{
  "init_std_qkv": 0.051,
  "warmup_steps": 200,
  "train_tokens": 86560000,
  "dataset": "wikipedia_en"
}
Each number is 200 + 30 x the weight over the matrix's rms, rounded and kept within 0 to 999. Layers, rows and columns count from 0.

# layer 5 attention value, 64x96, rms 0.112, rows 0-33, columns 0-95
204,235,221,208,213,160,189,190,221,320,204,150,208,225,163,214,227,175,224,237,172,189,226,233,138,202,257,187,192,198,202,190,232,188,215,157,278,176,189,139,222,158,213,213,232,139,228,220,195,228,226,185,236,187,121,225,198,197,201,162,165,206,174,228,235,220,206,158,146,206,164,190,175,194,203,187,233,152,204,192,196,218,215,149,182,196,210,288,202,227,220,143,194,235,172,186
236,159,207,178,173,141,183,254,146,181,218,182,237,165,152,252,161,173,189,214,194,198,198,270,230,130,205,180,131,249,250,211,249,191,149,188,184,225,191,203,179,175,224,179,169,163,202,247,151,216,203,174,233,198,204,110,193,193,189,228,196,212,172,173,168,202,152,196,250,228,217,153,192,202,226,211,214,235,190,241,174,228,201,205,177,139,237,240,239,209,156,177,252,214,294,238
213,173,156,175,202,233,197,210,230,208,202,203,212,195,205,176,194,244,206,182,141,207,196,150,174,232,201,166,177,214,227,186,202,262,227,206,194,202,189,278,218,172,186,224,202,223,267,235,185,223,202,249,157,180,174,214,226,214,178,220,172,173,238,188,141,260,187,175,196,205,163,191,158,209,219,190,275,155,227,220,277,211,223,145,183,162,181,197,194,204,216,166,189,247,165,215
206,201,165,185,176,229,176,182,207,199,252,199,211,169,206,218,148,271,206,216,227,221,179,204,200,216,229,265,175,177,191,217,187,132,186,160,243,191,183,131,227,215,150,241,189,219,211,163,210,179,228,120,230,225,204,148,217,199,172,227,219,161,231,168,196,230,180,219,221,167,131,243,172,221,195,211,238,128,186,193,145,208,210,202,214,261,174,197,173,200,199,206,223,181,189,182
216,181,145,234,211,236,199,221,150,202,175,218,188,245,226,194,98,167,179,209,234,181,223,153,158,195,189,281,226,229,150,184,201,256,221,209,195,225,218,208,177,221,197,226,233,189,228,197,128,177,194,222,264,177,210,224,174,216,222,193,234,182,190,153,240,212,170,152,201,151,226,186,227,187,155,189,233,232,200,134,152,179,228,233,212,219,186,144,148,204,215,238,207,176,201,284
188,198,181,222,202,261,134,181,228,181,180,197,184,172,171,197,232,207,189,146,218,235,188,244,175,201,198,154,121,228,184,174,138,202,215,186,249,168,194,196,207,225,214,193,218,186,154,288,180,164,240,192,230,209,155,242,193,170,186,192,224,203,220,231,212,216,268,123,166,164,214,191,184,206,203,215,248,200,184,275,225,131,241,235,232,153,182,226,191,209,174,192,166,188,159,254
230,208,194,217,203,180,201,239,224,212,193,226,188,137,211,202,198,208,178,223,219,180,228,224,241,168,190,162,218,201,185,202,204,236,173,197,170,167,284,211,188,276,176,223,156,218,163,226,238,198,164,203,214,178,124,166,247,197,221,195,210,155,182,177,149,200,191,179,162,205,192,254,145,199,213,159,201,159,192,280,180,263,203,223,191,215,201,179,205,212,204,213,180,242,145,188
171,188,240,223,158,140,238,166,191,147,174,151,191,170,177,178,249,184,211,171,238,95,185,130,234,222,243,230,144,186,252,244,181,224,172,171,228,177,204,193,197,211,186,197,186,249,201,218,228,218,194,209,188,204,236,203,223,190,173,168,228,236,178,186,242,259,240,256,145,167,270,167,194,210,211,222,214,161,218,254,199,220,147,203,96,212,212,240,188,268,226,191,217,194,221,213
244,196,215,255,278,206,210,218,178,168,211,257,224,192,237,225,169,196,206,149,197,160,215,203,165,229,172,138,198,181,145,198,247,141,200,157,252,238,200,166,217,180,181,206,154,113,225,197,195,191,174,221,205,184,117,199,172,196,177,182,231,180,196,283,148,294,228,183,233,210,231,244,185,237,214,221,177,302,156,253,199,142,159,211,207,225,188,203,265,191,197,221,168,217,138,226
174,201,146,229,238,208,196,206,183,346,263,196,200,205,187,140,197,237,180,222,185,218,191,191,201,193,210,158,252,207,188,180,162,195,134,156,197,201,194,206,191,216,221,173,237,180,222,263,182,171,213,200,191,162,251,164,237,182,230,151,226,225,215,188,177,250,164,179,242,128,298,192,185,223,217,201,178,160,229,113,232,206,218,181,227,214,223,201,184,212,197,114,256,239,255,198
145,197,130,175,187,249,208,174,243,209,152,211,203,193,167,209,151,231,167,200,207,228,186,220,238,203,197,193,179,227,125,217,244,218,155,177,191,174,180,274,204,225,206,225,145,179,233,207,207,208,208,195,206,230,183,197,212,212,163,223,185,220,210,134,224,201,222,204,168,176,239,215,234,214,194,224,188,210,205,179,162,190,180,194,210,202,175,234,239,225,189,230,268,213,188,126
246,222,227,179,286,228,214,207,296,207,167,201,224,161,131,244,228,254,218,152,194,110,182,181,176,244,216,220,214,180,233,218,246,206,175,185,198,172,193,156,221,168,171,227,206,194,154,120,238,217,160,156,194,198,168,186,228,193,183,195,204,232,178,202,187,181,216,220,214,172,157,132,220,207,188,211,207,100,182,212,124,202,248,246,177,139,202,240,119,255,201,179,178,142,253,181
210,233,213,130,259,186,256,220,153,220,210,164,226,197,248,231,116,178,160,168,239,230,177,222,217,261,200,247,228,209,188,186,218,230,155,245,227,187,201,211,199,196,160,189,203,224,161,214,241,184,189,185,228,139,185,233,179,201,206,195,240,184,226,239,185,200,209,198,190,189,257,177,222,165,204,244,237,209,240,147,173,178,150,187,212,160,251,195,205,156,116,186,130,246,145,182
233,173,189,153,208,158,237,266,245,163,194,211,162,227,148,208,107,167,210,235,187,153,196,185,189,215,228,211,160,166,236,175,234,231,207,197,205,225,181,156,241,164,153,185,196,195,234,158,239,221,226,192,213,158,212,217,157,170,159,198,193,232,217,226,192,184,225,192,219,156,212,179,184,250,182,165,147,275,229,194,251,272,260,203,228,169,193,205,250,193,202,194,184,172,160,216
217,226,144,235,261,151,220,193,204,265,191,177,197,199,224,243,202,206,189,239,199,169,228,222,184,160,209,230,189,228,179,172,221,163,180,225,215,183,248,201,181,177,222,228,191,188,260,201,224,195,185,167,200,175,205,257,199,204,170,172,226,195,187,172,188,156,161,161,205,208,200,246,212,216,207,194,162,194,177,199,240,159,213,217,193,215,189,152,258,141,218,279,204,161,219,167
209,218,210,200,244,136,183,200,171,224,215,198,189,250,212,174,184,214,194,178,221,282,222,146,180,182,139,255,175,183,174,249,238,225,150,193,223,205,196,146,197,168,212,155,190,194,196,204,208,210,198,258,104,189,149,177,189,160,266,179,176,204,211,205,208,222,174,206,217,206,224,268,187,214,182,202,199,227,206,212,172,236,178,230,216,200,244,205,159,185,198,240,252,231,202,197
177,235,225,158,219,152,256,158,213,214,230,207,253,149,166,238,150,177,193,203,164,173,188,201,225,260,156,202,165,149,261,250,207,232,129,173,229,215,170,140,207,180,216,220,145,245,182,172,167,189,195,198,179,216,180,161,197,207,242,174,175,181,216,221,187,190,271,194,255,184,191,189,248,202,199,197,191,214,278,188,197,257,185,218,157,150,170,265,248,192,180,218,182,180,168,208
185,225,188,177,182,242,271,237,215,231,230,207,191,152,202,255,236,173,194,240,208,186,207,160,245,185,188,147,210,198,123,227,179,165,221,188,213,159,153,223,213,148,190,166,203,214,184,114,182,140,204,160,169,226,154,198,134,213,252,201,224,215,158,168,169,217,247,163,204,169,169,197,202,217,215,198,227,132,244,219,280,268,157,229,172,185,222,256,249,198,182,243,204,142,266,215
220,175,195,142,217,207,165,145,234,200,189,220,194,219,255,197,159,246,149,156,225,201,214,222,166,244,219,198,235,254,197,204,214,166,202,224,257,205,197,209,246,185,206,190,265,222,210,102,226,224,175,216,217,227,146,207,207,185,220,226,185,225,192,146,221,227,204,184,154,173,214,156,141,216,223,207,180,254,230,143,231,143,217,202,220,207,184,136,178,194,166,152,205,250,171,189
218,180,169,160,178,257,279,199,163,196,172,201,231,132,236,166,223,149,195,190,181,166,250,169,234,235,222,206,178,183,247,184,251,195,181,203,209,163,208,180,195,179,202,110,178,250,182,202,211,210,216,239,229,178,201,210,203,195,206,155,229,230,215,187,236,196,204,209,160,123,188,222,224,197,175,217,168,209,177,182,209,188,193,220,186,239,193,254,259,209,236,197,247,154,123,255
218,192,185,228,235,153,260,228,224,205,165,206,210,177,248,156,175,194,176,262,184,201,163,282,187,254,194,284,202,200,157,211,184,195,145,200,135,157,215,204,197,139,207,276,252,175,235,165,171,217,222,254,151,218,218,209,199,224,155,195,234,155,201,188,198,162,210,143,187,265,173,200,208,206,190,225,206,194,184,184,167,224,140,197,220,200,207,220,153,214,152,199,154,229,216,165
172,214,218,282,160,265,198,248,181,172,151,195,137,214,186,211,144,128,220,233,233,148,193,136,176,178,187,219,193,292,208,182,182,210,181,196,196,224,195,150,189,206,205,209,221,125,219,220,186,174,154,222,125,209,205,177,241,205,146,157,207,275,231,215,201,267,158,172,291,236,217,290,152,202,166,206,238,178,192,199,202,194,216,203,247,213,250,172,201,155,202,145,226,229,281,220
207,213,165,269,179,143,214,185,196,218,168,180,222,183,243,235,181,218,186,249,182,235,188,226,164,163,189,204,187,256,200,175,189,196,246,231,205,156,168,222,178,262,189,196,228,158,196,217,273,197,253,218,152,208,215,175,208,201,160,228,198,248,148,221,215,169,181,276,192,187,217,118,211,191,201,214,168,191,166,191,282,195,233,159,193,291,167,165,215,230,126,230,226,151,173,246
211,198,227,211,218,170,190,186,209,240,203,220,225,182,170,183,156,183,215,188,186,200,187,202,206,195,191,213,192,221,169,149,202,189,205,233,167,195,225,216,170,165,173,263,211,146,184,226,231,193,140,233,233,212,200,187,141,213,179,235,148,201,220,215,236,234,282,170,178,186,144,219,208,186,220,186,214,211,126,117,223,223,137,180,225,236,241,172,150,159,193,196,229,238,195,187
205,202,150,178,146,229,119,187,254,192,178,154,187,233,207,220,211,202,154,196,229,190,205,155,158,214,188,230,173,189,215,179,264,239,205,220,195,209,189,203,142,223,212,221,210,234,190,240,168,174,207,215,208,214,201,246,195,200,268,203,206,269,151,270,182,179,236,231,214,233,190,196,173,187,174,229,203,226,170,194,140,194,180,205,198,160,198,157,207,231,232,264,151,225,236,167
179,216,174,197,173,218,246,195,215,204,145,182,185,235,233,227,243,178,230,240,178,213,193,202,207,188,179,192,149,175,187,174,210,212,221,197,184,238,184,232,156,148,190,166,147,238,237,231,247,193,247,214,201,216,122,250,214,230,172,194,248,206,145,176,204,217,223,204,236,156,182,194,164,213,217,201,193,197,152,192,181,183,237,215,177,203,201,223,143,173,177,201,199,269,216,203
208,227,194,112,210,206,196,117,167,178,181,230,226,169,126,196,236,197,176,220,233,209,208,203,212,182,213,189,241,142,221,211,169,219,210,190,257,182,231,153,202,190,207,169,178,241,178,148,260,206,247,220,257,195,203,129,225,171,194,223,190,173,199,242,175,173,199,167,203,249,252,209,233,223,185,197,202,154,174,196,215,258,191,170,186,216,153,202,228,260,206,195,190,204,196,255
191,180,244,194,203,153,224,194,211,230,245,166,181,191,183,254,180,213,223,215,240,223,182,176,168,236,240,175,158,152,180,244,208,209,156,195,196,219,190,215,164,200,233,189,124,249,207,129,208,207,198,257,171,236,204,191,189,184,274,173,176,213,202,202,201,160,189,226,233,220,164,121,236,224,162,209,199,196,245,131,196,221,217,188,214,253,209,266,205,219,194,151,196,169,138,216
214,198,196,245,215,177,143,183,176,246,181,205,222,206,245,235,184,166,210,198,250,186,217,222,157,199,196,208,198,195,202,233,211,175,208,183,131,195,220,234,156,157,208,200,204,197,200,200,211,162,167,185,152,202,198,197,152,213,174,160,194,227,238,250,173,277,194,265,205,171,215,177,211,199,201,176,208,209,168,146,223,227,187,219,254,176,183,263,154,164,179,254,195,194,250,181
227,227,213,211,177,210,236,193,199,209,207,255,181,208,139,121,154,206,181,208,226,160,173,245,170,246,177,197,238,191,204,194,148,245,209,214,246,209,175,201,142,218,240,167,169,235,250,188,176,182,221,148,178,207,266,200,186,206,173,182,197,254,193,194,190,214,172,198,186,195,202,150,156,201,208,215,237,165,152,161,269,218,183,196,179,170,237,195,167,203,191,256,177,175,195,195
210,171,139,159,204,203,230,175,200,203,260,229,224,153,234,243,251,192,193,179,197,218,187,226,220,260,245,207,211,235,168,177,234,236,150,262,139,219,212,152,151,228,189,171,237,145,166,252,255,206,255,141,164,197,187,223,225,186,200,173,185,139,213,200,250,167,190,208,222,201,268,257,205,189,204,174,247,277,193,206,268,199,145,217,188,205,210,151,213,193,206,220,141,183,205,224
192,203,150,191,229,162,167,219,160,137,214,226,196,252,188,186,176,220,204,216,218,198,197,181,186,231,177,186,151,231,245,198,180,207,220,194,245,202,195,147,231,205,202,166,241,278,250,166,212,142,218,188,233,101,198,164,167,198,324,150,177,167,208,188,200,229,196,248,210,161,265,251,206,162,210,222,188,219,180,213,189,207,185,192,191,224,224,260,164,195,187,188,189,151,204,177
197,215,232,223,219,188,216,226,203,228,200,187,180,184,206,196,178,181,157,217,178,209,195,186,192,204,202,144,224,212,219,198,204,152,209,177,204,190,207,155,236,211,205,200,179,210,187,271,161,219,161,235,222,175,179,228,152,216,177,224,227,258,194,195,192,218,178,202,191,189,136,168,204,174,196,234,182,237,199,220,180,214,218,185,223,210,161,240,134,212,184,198,191,190,232,216
179,195,191,231,212,197,201,214,179,201,172,177,204,157,200,257,177,174,229,228,161,173,199,178,237,189,207,167,196,187,212,160,193,200,221,207,191,213,180,186,169,211,197,169,192,184,224,189,160,196,228,238,213,209,211,145,209,219,167,188,195,242,233,192,142,224,258,213,168,198,228,262,256,188,221,216,201,186,190,231,206,204,199,190,155,209,201,177,226,170,255,210,191,180,198,226